Weights of a small GPT-style language model, trained from scratch on English Wikipedia.
Training: a variant of Adam for these matrices, 130M tokens.
Each number is 500 + 50 x the weight over its row's rms, rounded and kept within 0 to 999. Layers, rows and columns count from 0. Numbers have three digits each. The size before them is the row's rms in percent of the matrix's.

# layer 3 MLP up, 640x224, rms 0.123, rows 257-319, columns 112-223
098:604572457526523559498483475427480411570561432450482465549548507429521500455562409566513408504481497520415526527446524531468516461496527592497445474487568590428563524469483489535584451644504426513542397525511509503415497463477487561523543524495490554522423648419473485442486486546512499487472524539526583486559541554453441456494550507497
090:495473517408466493482507639451487484477592484420559474536450480538403457461450435560530414422484460463522551465551476431541516416529485452510613509468527514429480506479544545443564365436493519497498545494553438445403514501506424476568528502485529529514462532452429496436495458479575441493391476474474523544427453458512532480521491385458
098:536566636479496458465479598472407496499550485448411562504563494462552568436542490456467435440566556499487499571474479423465518531463451417510560510474496460496453446495532483430487450447558508454396501497565535390551528506491455432509555463473557483425488577538660564473551430515368538472504440529538506551531544502490526572456487501566
080:572508527469449469506620587434523416539529542428416489606462472520427450502484425520513472522539567490604520578487564453448436418484589434493475452477513503473416472511466553486657467536440556544464448550489541551519532519527401491431566511531331527490532486528498431546509493532529516522454452517530517490510544419510460457455504495583
092:514467529585472471386503473538446456505484509517523525562498460528542510478449519500535455509448602518547524440521475518509483495438504491537454519594438473484423497416523431458523507510481403546412575528461537491550560475511458513561500517521548504570510548502408414493478518483475589512481468559429579501555470552432588453522402484655
102:427564488514468569575423543543480465505510434482532523490578569496481560602517461503473426506408507565502454463494509415552569473446394598562569454499562545465521480502549470420524457466496475508547506442558568483453517463521491575551461571536528488430435538516502438428497489522535468452541534584530481423435544542538510489564493520450
106:458394487475583550503480482612445483493508484480567498611421497482600523469432538458505589574527461501413454483529432400466566543467523435537481558508490498519452469439533456494479526490557527461500554433491519458620573467491584588448441536464495485486484503529450534528433513497569542489533512482512518532584370516466435542497444537645
110:476502457591484565467477390413456460529516518521507449350637418518515494469432483446546545581490526522437524500535431519449448488567441531523552509515543573480450488464480425429491519524499451453570502493513568434389494507494537390423493477584474368511481483497472496542522534497457551510455528507514457458513386487511551453444551470499
103:521512495408498444488473409546464524547510461513424438483568515476546589546402513553435587489527520532554425500473548479470474527520538449556527569435441388515533566474562407462485411547511525574416520506400475466423495472563459471441520538440491495544559506404449495520507607563396510473492529490493486430587537500598578487465458511573
105:561526578478446446515458518465390363558530472474478541454530539533498503467528452484545511427513560499521522563557503462471480436527471553622533523539467472553561477442569547439487411371367451577422485463476486478450436587404547571530543494566524479494518416587489462563460464546524380540463497570508602477501583580496560461536469493512
097:448588464543404475521490473428547515537535547557443513460549554587514427541596431470574494459438511486531563518494492434618456422489491531529444485538564523537556476491462500409478417509511553451515388508479515530496371435531485486535546501566516555541410466473553451431428546507540555503531535505517498407437461499555551514438472568406
103:421482515548426555529465505534500525481522554395573522532578535484503530543439379415447580457429600496509580524484503485444518541478495472463460466474472514574530468523509404461469489463514524517573461436486528446484530580517486508466584569543478490489516495489493478533445517465574477479473545476492498417440528472423503473561467435553
099:640543518519454490515551468575541492557595472484568492503480590555491500550524507442521465557481478478566596555536572502466562494470475526525472456520506527474484509528556563479524509586517577573554431486561430534441585532533549534420493439476499649481497484472493544564517422441473481499488559407558492535440495378484520576531527528496
101:480521553561602530545467511553411441531440359463533447494520480461523458449542572512473483534532480553518567482536432533520428533550518482602528482489476453403411494556516497534533515442598476457539474494575584460459556624444572498510428472495456456439406617555496518517470459506605478432478500464449518613463556536502458531462471474535
104:538461571478464434506599516506494545512555511567404436506431514533483444373510382602499499499518464518562601482498568509449510507483437514592399466523366572510567548499544605495527528526561485521457418570511528518456499506542395581437480436507427518427608486524444514553492474518577544550479431512545528580551572538627516540548505504484
101:591550568475477473515510501464405487491453507475518402436491586519495535572450452566550526459448524584510444488487421468445413492449531468400487513430521599459497585456507542473554403407470452528500539452467533396473458432422499478445538498462573619437552429486482565542465496561533537449458507445472495428508448586475514487513445478543
087:500516486464547505510554487538449454480461542497436513473502497550464472523506389583508551551500615500473500432529507453532539468400487495580536529450494528495522486497511507474509483448481409444462392408480450524448521562549549422487443481430429690499472484462489472568454565468473418484497432534522568439696511554556555468457488541506
093:461412557579464524536480507557497508530458420386545558472529446424516544522520479486470550381462530487514473531557461455490414577521501468518491542554521560443458413497438421481464500527437460603549437544442637452591517513533486473484491591474500406458505607503574510563426505486449550471481560520482482458488562526439529507523485483558
101:580545455555583471552491479451535464522435537566620489526490484439463501528566448490529489524560470559500551530413427561525499443547465530543462521472503539562459527554483594580579573581537586487511541512615412559495496497425506507562530419518401475496485487534492499522550556564498521523481563523532523585448438475484507349484403558486
098:592428489451506443459505503431598454484556540520452550442524494490471476512433494608567572434478472541527398525388464550501344442535424540546546614515490547557439545514544464441525492535513520502608492517515551493465467560410562521472503568551525588515585452553569525468449517551484484454502519477508457440559465520500517407544505470549
094:598522404424591558514525594508461472636540543507538533542549462455411523460528501493488507491451443519524448478590479536524545462493486501649473545590469477560587642484527468577497491470531403413387529538539493486530535521448458501484525448474552523466490529516483468548573496451529512557495591480449625487483438535526474496561482531512
094:565637555496515378464422533549528519451450488471459553543493490443487463502544439524511560480510430418408610540492454529536556491574479574571438513558492459376446486380471420455460506582536510489485576510514496572594572491538490581559454519537522479571510490549469480441472486484436507548470527591559533535514450488407513474461549492513
098:493418518536502509501531438457501478492582516534466451496417518510609518563479609406422493427507564549511413466436519492469458527516579514625572556495536489591479417617494532552507570557487612567465439557442410548480483477606503452579478491462424594439548433429553531551505446500470549488505451606505526514500521445569500515467564512467
094:447512476519503574475531564420476464459548467459423467498564547440512469426487467492468463463442539521452488564389419462571396480543513470521491532473458476505589538481457431515471450448535483506604444526494475500498506417466540528540477467557497550565499536469569413472535527523456488448437437541495437494451495569485471425481454418455
096:498535512603423505504500539517514492548450515469525489510520469540447468554600437519505478519524533582563611503516480502541470409508452521548420435504562542508455505589546504510533447491506475461502482476458488541463562480447502543502529561494566501500530566476474522473495505454442495494460573549558665590514554484494433533625329428534
100:446568486580450444515501531546537490496514494551540462566496531518516467574528565558474478542521551508547512528417441523545544498604376458571487467459554520531435435404498489558528445521510555481556546544609475459471547456533361514596484412486470549467487474488522505457512602501515528537512552421468441444484496427528551424476441475435
107:449489510491472591460476522465446521554581457512436393404582532556539564583383433501562510400481571522436427522519482497568451478479481508507546559414538541525538494438536454547505420543524491547548491476424572449384439494450473495493523405494479500550502489458475460494512520555590537562503433471462440401463536562578546519462529505545
096:593487469396556574457425453526505464563501552480576533559541528567550613547497468542504445482500478426489439593487479532512514456464528424542449434527443396463472563504491417495521553450547473498493504439537482497638493500524502517477482403541408376456534539511519499570541472505525519500500527540506561548584463436426459529476515515629
092:522425452546490532495561511534534538465395468470545529532500508488520483491498583450393538555548482570421466420419452555474550533584479474460421460537451560431537605492584502502483551510521441511460489464473451491540522557454581436443464526448529525471517457524450507556517505524564521484551474436556527459535505541535425501480494473560
094:546453571576510496494577536615438506472484520472590454513587493495426556527583551527361566468550531512513538441489498509454507555464474574517507533520488485576501448385570455397495463584483536538496541526535462555544524504561520406562563514474494562447580496401472555539540477584517507545462529515545511452514456495478541487510409516521
099:542479470553526487481503503527543473621539511586499523469549577510445451524533485455501475527542516553544563600544515496519559417456420416450456509501551424523420472514517547424551488385578550487539495504491495470562558547485524484496519534488583457547471493477414466601495446558497444521436511485462580403505415360531565454481494445468
097:600472465630493590531624456438440504609489441541439477505516460492559580473430501449542465552530459555588547537541523539560509339407604481582519450550494495487517493471455566539530566448504516551493502495488408511566522489513564447575549451494544512561381448428563423513468476519447481444468450454429440488461543564420520520518442477584
103:415460469466494608617494421539465465479498614527509441496558550550452556535489574421494411583494483412536497504485483431526570540548423612488542522489477479469423512593462500429455512578474510515521524513552414565501535433618462435544508488492537477493526533460540533526506405541462377569492505458500513515407478487542435549497529548464
091:512497474528551607511465481525543485446566443474489481438589520547437489454501483391461467481499467471494447499469459417473554495549529515448497533464545490384502482453508392523570517451538530453428528509463569483592522542454478606497499489463410455516410530507595551512473453590430503468537470496433570559432552480420450484494558455462
094:630553485570580460517512519523413428530495555531603524471527474490584482464454505474567562560476483457521580458535533590471568423547412521589453356592413521491529441562498590453494548497537450523382540503497463522528517485512443417490494537563442522515506481533430473519426596477524457511509497552472531525507437558480522463394437449551
096:512574573476434556499467476458496462491536616600443570557496451544430521502531537515491464450576519503580503492463478536575519483491516469460576445400504556514528573439489603539470556529448502486447408527562479584400536452501594493526554488552533543580534476476557483497559573534519446462480599454507511394502587443594510495483366531460
110:470584482624571462513528550502506508491500527493427476438523457499508464410468573578459551435492420513564517478598445505549556453510520402515509555400511574482461638435429502471526514525542488349533427542471468401574455482435518619609567452443500465522448500579498461481514483506507480516524489549498436530436457498565488479400477529514
101:521487474474479418354507405450496552534442476568448424614506491471545512545487503533589470438511455510535488506504551508454525513551610420556454489493470536474603516518548500496527468550490379432483512437598473501452573526430484407447526486461502523535550548458455506504446573531438491603478529455459450483562588506543571514515595564454
105:403422565533421367448529442477544522515450461403473486487495477544527538465477491446569533568459535515448601464491479450465545543552546489539492513395545415365488500464518602506482454516453493517471550507435601474516508572490488560422484559506455441516555500439474464529503533441404605509534493541538534584576494528460496565498587551530
098:507455508472529468496563554477551526497486552473546474444395585422542560585411497425604522503480472410481497598465517546455473558544491539501449590514412511522531612555525544461478490498483611500456487483587484548539544429470444436536554501492538487454570527476420497484384506535531529502513518498490459579564436564510542546553509491473
100:575440516517526492566419472538512475453570506513554543508492555489516501501437527449514472545552435469518451572432541505496510447401398542524451442392609451490502476499531547451476605445487510432421493471490426392539537546458456468498440483551531491455473565460490539513550486553493468500558434441504515460482416451532496530568507522415
104:559481535501516466482540488569573507505580442566572526450526472434497619552466496461515451553500425534456524457556518400453515344445424624496565511445610495450473530508509458492546523465560500529456392491533489496456495575405463453491540497460445578508448521380524430471561467522560438439465512419512549608457504541569434548575529505538
099:443484363549425495488492472432516525525491476514502422372587460494442428525514484502446462435478521484464405463545449470605527480508577482527602539436497519534499599536353496519523546464551487437417549564501453373500475467507501485502561547488516460559478475480585472458444457430530489511456453549391552487405508501468519515563488502490
100:367473526555456466406477440450568535551496505559502548446494465497486504408503458395499428572513465477465474444481498510438572583472497493373497360443523484486467488510493488503453478522485534552406581539584478487542483586576472613499537506516535481527514479483514600442547464527622429448528543608497479547469559492435570577555489507439
097:467525503468530498467422550494474521469499469518577584523485502499488505529500532473562522368560512527435464469492476474432478560549457463466501540518514447552520523578540417464464466520543551467569551491453597448587503533508404483481530503479389455435438556467561508565544601506546471466552559478528445459488602473451514613489458499591
099:493489463476522554550569555500476449544480507447450531513430541515487521455409600604492565519484469562533524503442580461507443441464553569524490446583547543503439517416507479492538493500435537518515447527471511523449409489458489451499420553567469567462532455525468480459489478501459407436471542534499509440418552552460406477577549524494
103:494460552501441471551479402464585506510454595658436583486531541493495454514502605479547405441497532499553508496513446434444499536587438599477436523449389503459472527554510542531506503480558478484474507527464478414487501515554417497544481408523454544484500483539453474430441502534472511542530481516543477499504528487500620571474466616585
090:460511462509625487476548540524446489529503476464540428535504499535541531489383447503587503504540537576508425528530442559530495499502552544525503477532499554466474582423481457583504510406438502489531454459488527477553428524417416528611437484475505597537549621503418543483499396433488441427503441410426489448528484474526463513620523445529
108:522493555483549394500560523458520486574485430424534550571485452468533526538492474605528516451494566574525461561542562430450572475472541455460570497433584535527541518548497531526618438472565500551450537528553557555494495515497454435524541465469430419552389520453505404580536510496486401538462601463464543534464522433456438441473428582439
100:503497472523493485508520466498483468517481436506478547482496530430544521463512388476552463521492579538544474492485509438466510549509403537610518492591580478457459532634495518583502511449458454514514450539573520450473456609502458446500537382459491560433484493504463423460424527412418589477528498425472469519503488564523439478408533528491
114:535563483487570487569543536495470489494536454520439375477474502513469502450489490530516506401413545406509528456529376469486466516495501514490546528411429518516503565546497444501505502467544474515474540603557543438536432494505453447485514462612414434494518586540495520465469555514539502563528473581474443550439451580514542482558492400539
091:417543519559463535587525511593462536491502487526476501416574410591591381461606490570534547486436420542482519482594502459545564517473508477582478462501493484544492532484585513382476542528570510425573508492485422509447472527518413459481527440542501398470492509469496491601492503505615555532500523514558447460525451556570485549474536477479
095:558477419477508459500557497503514435443488560497524464518512473462496481512489529546581559505432511554504453490493458537555552544527567403593417599520392534575547569543391583600486626490563579460448564473442492506504540448563496525514417472463513446485501542573483479464469525421418467488554487503491533558642435442526492557503512533559
095:447566543438546468494544509463442534489431477520484519532492623503598468489446433465430532574593471471484555436545498520481435544488478529579419354445587407551496474465528474461424503491467490537482572470450550424496542544467414455411473414511502493428513536514503479559454532501556499457546534470578468469538502560471475592442507512580
095:407523558427465527572498477536572498518519522495515468521566546443522471451540508528477445505431441548573596472438469456486604501592524520508540517477541511412453507542421496519449475495503569458490486527495376455443497503565467510516564477520491473492451577429422629401542435538543504466518450543498449528554559466443552450551541384423
103:506524526556484482466554433507431515550529524508587531570452475500499463542395484372498536545478533380494457430566401472488526562479595467584522500585488468383429395502502469559520533479496505503487513452489472529553582405549460420605523445595523506509588533493468512474431532459445588477525523548528516497536502556513512473435506542462
095:522491439493534498525508470483532501467525526553401446450502486490412480394395522571514527470489506496536476510480557514451486451499411468539545468491642583529480478421435441490484500539476532426457441506536513549447484467507530408562574422580495550485377473485554560464493490543455505525463573398533505425531547525478472524471350459408
103:514446410453539488520403447577551460490451519553593484509493429452508428396460532485435457402504495513502473457564396480563482518588479421526500530592546460563538558523544441512430517441490510570434552524415491488490544514562487530524462501547508484426464595597494379536455523476519510521477515521508528599494477544489488436481526539439
105:544535503478472504531470425451485452506607511555485599470436458518474545439448448462548424577471482480443601446521510442472559440593493454501451555491502475581494543525417518492496484553553450520613432604437481445523424515517349418526432499450581435529555463495488551481518521502512457466501443452509460535537452490477596478502512526486
104:452444486428576492572470527614465523533479484502645486459489419500557455503517451474485533547471456473427586460518486477493489571480503428480485526496390467385413571436526548476453528463487552477503529415553533457434516468486527553472530542579574449461468490511514527564485450505441503597582545490518575527511435464456456530497458514541
098:434603484481598458456480469454484503447428522394457459482435477367485559467430435458599507527435512558457413521500474444478532558518477489511478548614471530426521535598513447662509501527546515499568510531555590479391482471458479377456450564481453482495567548505413546468492555451454561462567495480520554545494416440497481585434522542485
101:475483511492524500533535479453515536505613514403517548521519632461501532518457437546490447475529553565454436523529464560482497530407391501527596470480597560428443485523559463538478504446497546551431406424566463461585412479507464499525532560575417489554428452517419560491537524531499365475457504433522424456456507543510495501543551425486
094:524516420557566487514478455571546470451561564495533573421502574574471528522528547601475501604397545599365492502463440543528525479524535434560498409439488454408490464469515488507484467401433517509536475474517487529604523492376533525465390490553554446542493468501476516461499535566495498478500460535551524437496420503449511518557514501473
# layer 3 MLP down (transposed), 640x224, rms 0.119, rows 257-318, columns 112-223
106:501530445583468608470548532468467520543534480502351474614507577521570463498576487523470517515439508552488501488481448512447611514461478534479445491505477538432592528452577430532544425458538449471579538481465487525483599469529515573528565520505507480512548487516526499490464549514629479513470475453488511454499441449428476516500479468481
107:468498558426514428527560443595504522439502489456513600519476480488529529591537409436443511535458495490518494467523548501525443463438558533501495499477478470506509509476431449486587480422494486455467497508477486489414402452492411489605505449460536548502524535449516533554459474493468374489522578477405559519444473432491480466561396528471
095:437590472508559406449478556494479438497550487511478387484518425552478587483563560561531419535451486497475536480548452488466446473474518535369380522485523509492486466547517435511512409474468507452501532456571476543597522457553416497530467479469492579442502555519503540489452505470463423530567534524474469525491550384439537476477520474498
120:516534471473582417521563623495396554516496520493417531468434508489528570540445572528539492369542569522558568533554512426441461493497468528528491486491486462551435533519439404476548366433580451530538539475519541571483393474487503522613461463542459511589457491516533521513482385542522443542557547376482617510494481472463474504560508489588
096:567394499491573428549422459566502540491476430583548574450568459558552491534470437475518492496562526527456529499469533403578456500541468506503427510425501444454472466516521455442458466451398530624481548504541494503445549499564452481459431446451531497571563456499419535461525582468384489575400516509492475478515543540425487528446431479446
104:563490530455466449539514498509510514519444554470582535474580564581464474498496499533509518541521482418501499488429483465597450499450506503514538439515534644316604446581485558433523501559597475471484570468507616582423441447559470423454467496514438466515532499523505481484627536488492505569529491479439529551616513481480524486552512597560
098:482489598550451499502582460451494450504505470447497645481493552496459549494526527582459487504589534456459508456520535410535565483529485505426551439490488475497480421526529484483499430526559565500403483532542587498503537504416526424408610512508548562543485565467490533555433483528594499558534508542445486418502511540608467577518591533508
099:526459533512531462505448377445493469533491468576471476547431533529542515512470566478350523510555345474484487553523418517511523551478506494554490457426510570495523507455471482492439559511534542491516605431446580531423528510494467513537433408508478444505508481507481490531563530566452504520445606489515429494508505485503521428457482521478
100:480523569445497509394608400504481521607510490480519449485469545403460467478389401623497571484408543524503512514509540526521425438516553463498545503520498441479486487563578461560496518509489500533471413515498472477512464477514435488467447555432487516459449413495509387463592466475541498510500451403494494568453490435442492557393548565588
101:552470537562456505577480513589419435481500430573520589494591489561543515512548529580589491514594394461479397644485553477413477513451494444636489470467458443537642483515491524495512397459534491433523513477445460515550585552579527499518518412420515438535505462455577536560473484563528535559471534537500521463554492509411401430446520575541
096:444514455520481473577579435560489448507438613393515505549359511436545464454566519439507473441506522455483525534436575490540482441506472491532517491543488528542519614423493449588524492509512575519484360392505527591469553399489504350475496499414481578504426383452479414458560561522436471504441441415581500504465423494498389546534530474516
103:518509542588583494507500552568496470439522431445495511476560508485450480426502480446469488512503528383533467485466553525507533453445557339525499518492489454447494480488517424470525511492481448535494462418522559511491495531522507449458563435490457566456456383571500524554396536466491469504508453496438491471523462565491482468563495566414
098:504422461510479514510425533514486449547615458534417559541524539523584516528428365442452538528450495467432580462487518378508583515524486451501462534593480520488515515517529453440472502457501477529517476494406579532481395531533474559444524495487429417484476448429541451569545497482512440499548465482384493443500495464496518554503547492511
101:461555526405546470528481409554494497546484530417504508488506420548503549396495541533453480512588548551458500520541364567562376505539528429529557499463538483488455473523453479517517500490538525464504544476548491526521490519543589546530414498433484437549517488528518526447423483479485611509519508544495557541532509489547591447506596531575
100:393466498557579460534568525513620613564580464516487432455474520529457501461535488526499506504531471530533505544456451476484556423407516509468471502595488491460552456464485522521535529557519569581546513503503517452515558457532551494476547592465432440502452464493519540511532497495488497440490485482552474638559514501650478478537504482534
105:469514481516516413511508426439508512562523554405523474519480511511563478464524511495543467523559483555429454556380567563448464448499483660471504511481545481435560490584410508594535457477572493569481528501454502557438491459490504480510548511432397453487501499595525478487522454491530594589447483587428513534543467481491571497490587546521
104:488455504515575516522471536551449488579394555504421459562545517537525444457489447541489531529495470521582456450445486526536526503503465465464480457482509463524486488534504516490583402454471525548470447425551474471476490536513485518554480596516491515482535515506422512445458450540483445433495374474438485463578534485498541456515464521497
098:504440491525513536484493488541527465553505437570526509443509464548457599493535550492473506419401505436462499498512521562519554535538520546534508456501511577578514521540500484480408529498496542530517500506453436531508498563567461430586441478534480534449624601388452531442397456525506511599493603387442477387398553459481513546616493415450
096:532515525529453496485454578548499446451435528568410460486619547461520587561541560512402559532485533515517505544464541445443444503463457414535557536445454432470542492517580412564552488486491509491499490576448448478500553505481369523500526404550545568450524464511557531535509456580486501495471457582496432453469414552536528494426484521513
097:488458415502573529385462416488513500413499457580431447432503519473503526500463469531492501424502541530561525368509493512419494524522521501472521553509534619579497418515468493501511556536531500445573467540529650536391622535462490506482458607491483600466502510468586537505534539508479448512466542515619471500551426449441501530498466523521
118:502515427502574570578463574486447496534432512443528490569475467532525585495546454559513422473523478596530535522449444498561480483493572470537542505500599492483492571462523375514572434466532468507491570588547561490533444559446432490525478513526533536560454545449525523530519475434524446430605580637453625500515439489513511463474451442572
097:470511407518440441470470525528555517390496573432461525415448564524484462526431538573491559475530574534449480557444504512609517439517510515529508472482532514502517500463539559499531474413370525519494487612453450584521462515410560513495543558419518466560435460488536489452473484507553481524509423557493495464461480430410448453571516469479
099:546547390448456494480553522487400493473560540473546550500516573518539519534463448367433494504446391455504465506496483488476460506539401416616521511503450479547420449468490470491499437462453548485507543502509485519449527522433486475527464551471426547462523525501565546589420555461455553480544448509523510416478479474378510536445590494500
097:479520490446560404502461546529377454559504543525457608537434461452520520476509537433494464479527436448413521464508496509474477485570374526462461466540507496501482549495495446490402521421528517626500526499500570461507490444549395481515475473552485485522428437459540405622524406457474469494524557521561528582556458457512436568460404461394
103:520505424514534393534528500512491446472553537545540553435500498509488506526432416542524456521501499544512502465433432568465486550537430530475506623447470561503515580509583462508441462475474502458547481578581424547526409493453597459572413543515529552469606634536405518488512532415471417505549510444547499529463514482523428642515577503526
100:565620516563528537529521518537519452494540456567505438532486480469427610467532592488521439502554517483479510506430465521483535449437504468531559532513538528551422480512488496524507455623579480533528454411451463495453582499553374562510467474472449533469575515383520521590499408558553517533513493467508512415424507474468512441491432509419
101:496479512455406502547615481623528542524445539475594511481439483452449438535532485459528514583511480486584502577510511564442530479471498522519433382577410520495437489604520535510477548553536556534518536515519539607604525418530557468480529514539493492501512512458542548495540535470489491468533611471560540577565457476415386523502430507556
115:525484462522470412435535454489527493483549463464582512560481488476512506523458506493516474475467531448515500571500424558488433457458551538582558452506513528450499516465472511526556510556453552575508558505509479447510523527440504533391450547504483439490473543523537566591493525427446597542539592477555669494412448436383475457523497526591
099:531470444532477474494442475417453438535486457602489513549471517591480442504437540453523454601505529542492480446495554544572592500556450416481431499481474555532529476530495523518472548555535539472557488516517428444413457518548562473480487561555529583485516506508451396541580530555542362460525448542402466583404589499496495481433450414452
097:500557488499480542506438489525466558488475507490538431482505459512458571555433577468477475421493467577489481466448535548454531449473496563491526570465482364469493458470435499637566546600516643487543443465460555453527493419386512511483518567440537550484560615571416541439543567348610475479491518435556532428535552455439496555481491481569
100:525440588577504564394511453482409480583553485534494459465505485407551474433473476457534454499445471531530529503466529445515580416371480542409485556564436453517460442495567448469505427531488541526570480591515498525583616537522519449481465551431556484513433506528502488484452579571465417506457517479582495527472425511437535507492502542416
103:545458466521567539469512523580507541560498453455515497439523554451547502518438480500505440526472431496617473557498553523520557384374453452517472481543502486529357493513530579538485514478455513573425565459459450511629577471513480589419557545396504410642440435454481564475458503519392518432536415489460502545478496477462573459449445540494
096:466507581468546452484532474498490455420469507548518457552569560482526537501491503549566634508570611492475498505468579578506455465439554462519457496458445485519467527512531523455471594482536562490543557470567439496533550400424442557458363440518460510475580581352447529498601556525512438494460462562560496520503548508475459535593497536467
104:478541547345537508544594497555545506531558506463527524452506555464434524513389447520449499491461518552483478445590494457578477466372530480492557536478479477489448518415421505544454489507433534513327539516446510457510470528377472561547569602464446523479441450537569426535536409450478586437530527492495548600488465357463486543469528512489
098:541543481521542420454465447520426554452454498515523597496497473570465583469488504563451525572536479469499494484451510461470503538544495491522456488407545476451553559603477469477505432449545495571488562599461446568574534594529465469520459394577464536558460549596535545650590407580499454511527506507516499440470579515556465441495430547541
096:531472496480386520602490534468556521460570486463450449446489599484477550423562554480559485550534564418519570395602506557589531519483406441437516558593557462439503401445568560518509503530424489479527433562486490546503494396484436511475569441500452533463519471465499435586427446495511577477544560399624508516458508477480543543554480496485
099:482539565538495469531515546481473493546490547498419561505531527482531450431517425579441493546424425529530497591507493438478566549568566421412449549534452503522409598521475467454443468460491589376527458512578493502480456489449480523512546519561559484587452440426423406493536404491476513579562457525487414573464527570511485489487463511506
101:605565394512441451454407499425426461518551560549481443508571589529457468478468494551458589485537595500492429453539579528514588481555512427466433490542513528472483503575503539525431480451522510519533533416516506471493567542538509497489516511456472512511466499501406480479490581417469417478544471534519519522422635451462513514459503452566
096:576447566518507479477509427465571444520537488535455445481531506600483550505486531511499536498582506614588432498534513491484442504434478406507469486405611501509479540426536580559497427504547393465432565447519500489457481537437477534480497420508487548429561498480497447457589492506421576436427492505605509451477530468527486468498407563484
102:465596545572472508534549537532526512512494475502544583460439519494514551511496458470591534514544472472493478509433403517503524585387517529438499509439464503445547444491499502483449515504451613525516507460517510532480586485519523472428452429527538523462513445491432567578430535613537483520465509541542506518519496511410521546539547562489
095:487433461425487508497416575449413504526522489507506476441479375457543438500502465437484419548446616492569541423571482467479503511574509466545505521461535563497417531506547479585488456452475552548522597520483459580493464593485491476518500517501471489527396485453445495423475599476507437557526444502402484445436442518381454519410415550599
103:552531533513536477467490456494565564410493425497511413467528509420585530495516529485405428525436498519519513441560480492436528490488456519510520464468473507542488550424457543592489414450596452564510470522608537623491447516522465521438461500472445577468531554395510536485421455521523518550517526418508460506492452511525538516412529451455
098:630494550516476436500496470544555573509585488456493494497577489560487623450584517550572509438462514510451529458537480519569443474553460523557490547484500522462483485400460460438515515534503549501561577562496493513568503532537441428577573487542538492523396404478495539513565474478536405437459576577502477421411604457438432537458498471490
097:455449487456590535431580505608481491494566512559452503472537496517479554476486559412492522490506419432473486494531450448442505549474461522453616464391468576544491469548559351504430455491573492548518492534528566467486496543433432569502463433504517552516531560511569553470509451526482487420491551585450538592453592548497607521642451520520
096:536498616457565570440406491455425543444416524473506497501473504508452456553479419485497459541460538433495601429484511502534527524477507559545464534535529507508502520495446521579446490357489484510490506490467544569481486485515482533540499544506551497585435549468457517544646568570479422432438511672512492531492472498506486567374506603550
099:431516471513489527482489468485482509519644576472490470424486459617498504488450474458543550542475533437397480442533470452514340470381412549503535499543594665487396542508446557469501558533454521542514407577445454471457425464467450566486453491574447481517501377555443401453497489445436542489566530476540497510489506521409434441463444554517
099:557464558538458500520565446469518416417563601490393537395543509509606573487520603468524497533525520509560497514427455490450453437508500464542403532513511514485442498448501506509465487418521438444531489455571443471498419496479463578524446439507558430553475545484514521477479515517511503466466462542507464495576551499595509580527411545549
128:491470465467572547536501477431417477539597540533574496516510444488519521515405433495517461465468492500493452422478429503552410582587626501532457518493494528495525608504377469509585437488513534484476510506424577532514447525528449546542475470602510497486525523536516605574500474455465362541587557584494562472547476423469465497565467478510
095:468459541529448497543534524508479524545444416509568453511486575468555494485550471584556538459464474510521543500479529526585477456399489543503509488532437546488530546495571483526487549512446503436467515479556460459543501471541505519530623426529491417465381446520579489560448468571501539574548465511588548449395470506440476533494438475504
098:502529480520535462428496429463499464531530425603479498395500536361448519556450466516479491560425580461530546453478365476521474475507486544511561471553403571530437570487528557348477535536476494432480467495502462504486546551463486552467558506533557420455578423506515461490540536479505629480491534463535465498523509532409470555465537540476
102:421445441321554522429493502475499533445523513549576561548475484495566508499458459523461452480514483528480580418427542491490490485441540435493473539490492567532497529486540476517509533512532510614489583595516483530463517426514441415587499505518359489546513610474531388474581539524509496569507526463530473491546506466524511512487511489518
091:456567532502506554557577487516515638567532508482512425365514518528493509519485539540537532427522460519610505550468482440541507432462502473509534444510531428479480521507480597482560545524422522476515428435386422468476390431489469447504507577524515496463528420493475483519466459526567416504487488421584581581548493483592466470444431456453
107:476476476488560497451577634580508533507472490496562547572501483513495482413433467581446501471494507508551456445529593458462477524529454463488423423419514494504456513485416405573574462407501527448476508526534524520551478550498479465572571511530515535420489450494569474521415501601483497476512461494368520467431541499427497446495568439560
096:492535461491471416453506582454528567466501493529536491489478421538376514428472472491503515496511481478500514509437532495553608506412535486478567571523540487503525487584452547460532516522406620498512526484434412562555494455504528499538491514486477399495572472473543558440416496573478438469584547435566498631579476450527521478448507499451
101:427509449555577479479515473558615542557551556488475569584648561435554517520564601509485504484491465521592468551494477501497566515539388525455498453523493518534596461442480463514513465538448480513571519542499436580454591495571501527523558525509548563505464476330442570433522509563524504448492505479481501424563542467486525511553486447533
099:508551572491470540479578525507530590548539415508538435475572563496441473458541568501467429357403484525513468487399511440449557482442499505567506350578430568503548459478497536424540509504410496514465471404447517564595637535482503468517476510523540497576548532531545489556516426518496544433500469561562513504472552517536474499567496541451
098:483561532628494486535442586471463382567560450511515445496599568530515558433520485565567525497441538483542585364535567394466492532476458520487454504581534604492575570516476571500479542479484579510531478455464602550482467478447548549525582376533443448454516528508443466457504419525541501543513564476460437452427571488521593534492444463385
095:573489451446577564550425539514542495483536471472479441422442506504523497528448562529516394523571614493496441567518649569565404601460485551517509432496498541604514494475416510489466485434591513486497471473577432450521542584521561512457381484523486574435485506448398480470523447461567524533391466539546518575440507560483541491513594536513
095:487483481543560434578493390467512527465521535468466540448516538480493541492496543485466487546565554520405565394599538432578607525569509503507514549429551525461492466537513542531458508534549463509554412542435468498439514476584524460504516489480517542523561597537466481505501511448514458544462476444548448492554505434458527501357552596464
094:505496520508433436500533536444527560457569388556395432488491584516511456433458462499468521455521526531483459445563458505537524421490454544481476492491555543435585460543526579516504500577542495418443553503417494500452567475463490524497534508560534420466490458496459568586431509497598402487494479437530414556557530492558569532537518560428
108:497536474491520507490495524574443512506437465568436547556489504463531500436384387523511384425422578502515452499529462516517520576518474521546557502443416495460496390499335498444537467541393461520488533599481512490431487543547409511568627488500509582499499576494580459511539500449495471570548517565466517406467567530481495519413492514524
101:467452519429501402576530525444523491468580416493513488600605452435485591523489412553510468478517466520488489484557375498447527525508521516490411570433479530535504492521559486520551506550477531470551558445546375442495518379474446553466543523564522573575525460499484514541555489354454521461489512470407451497456532576522527505533466558515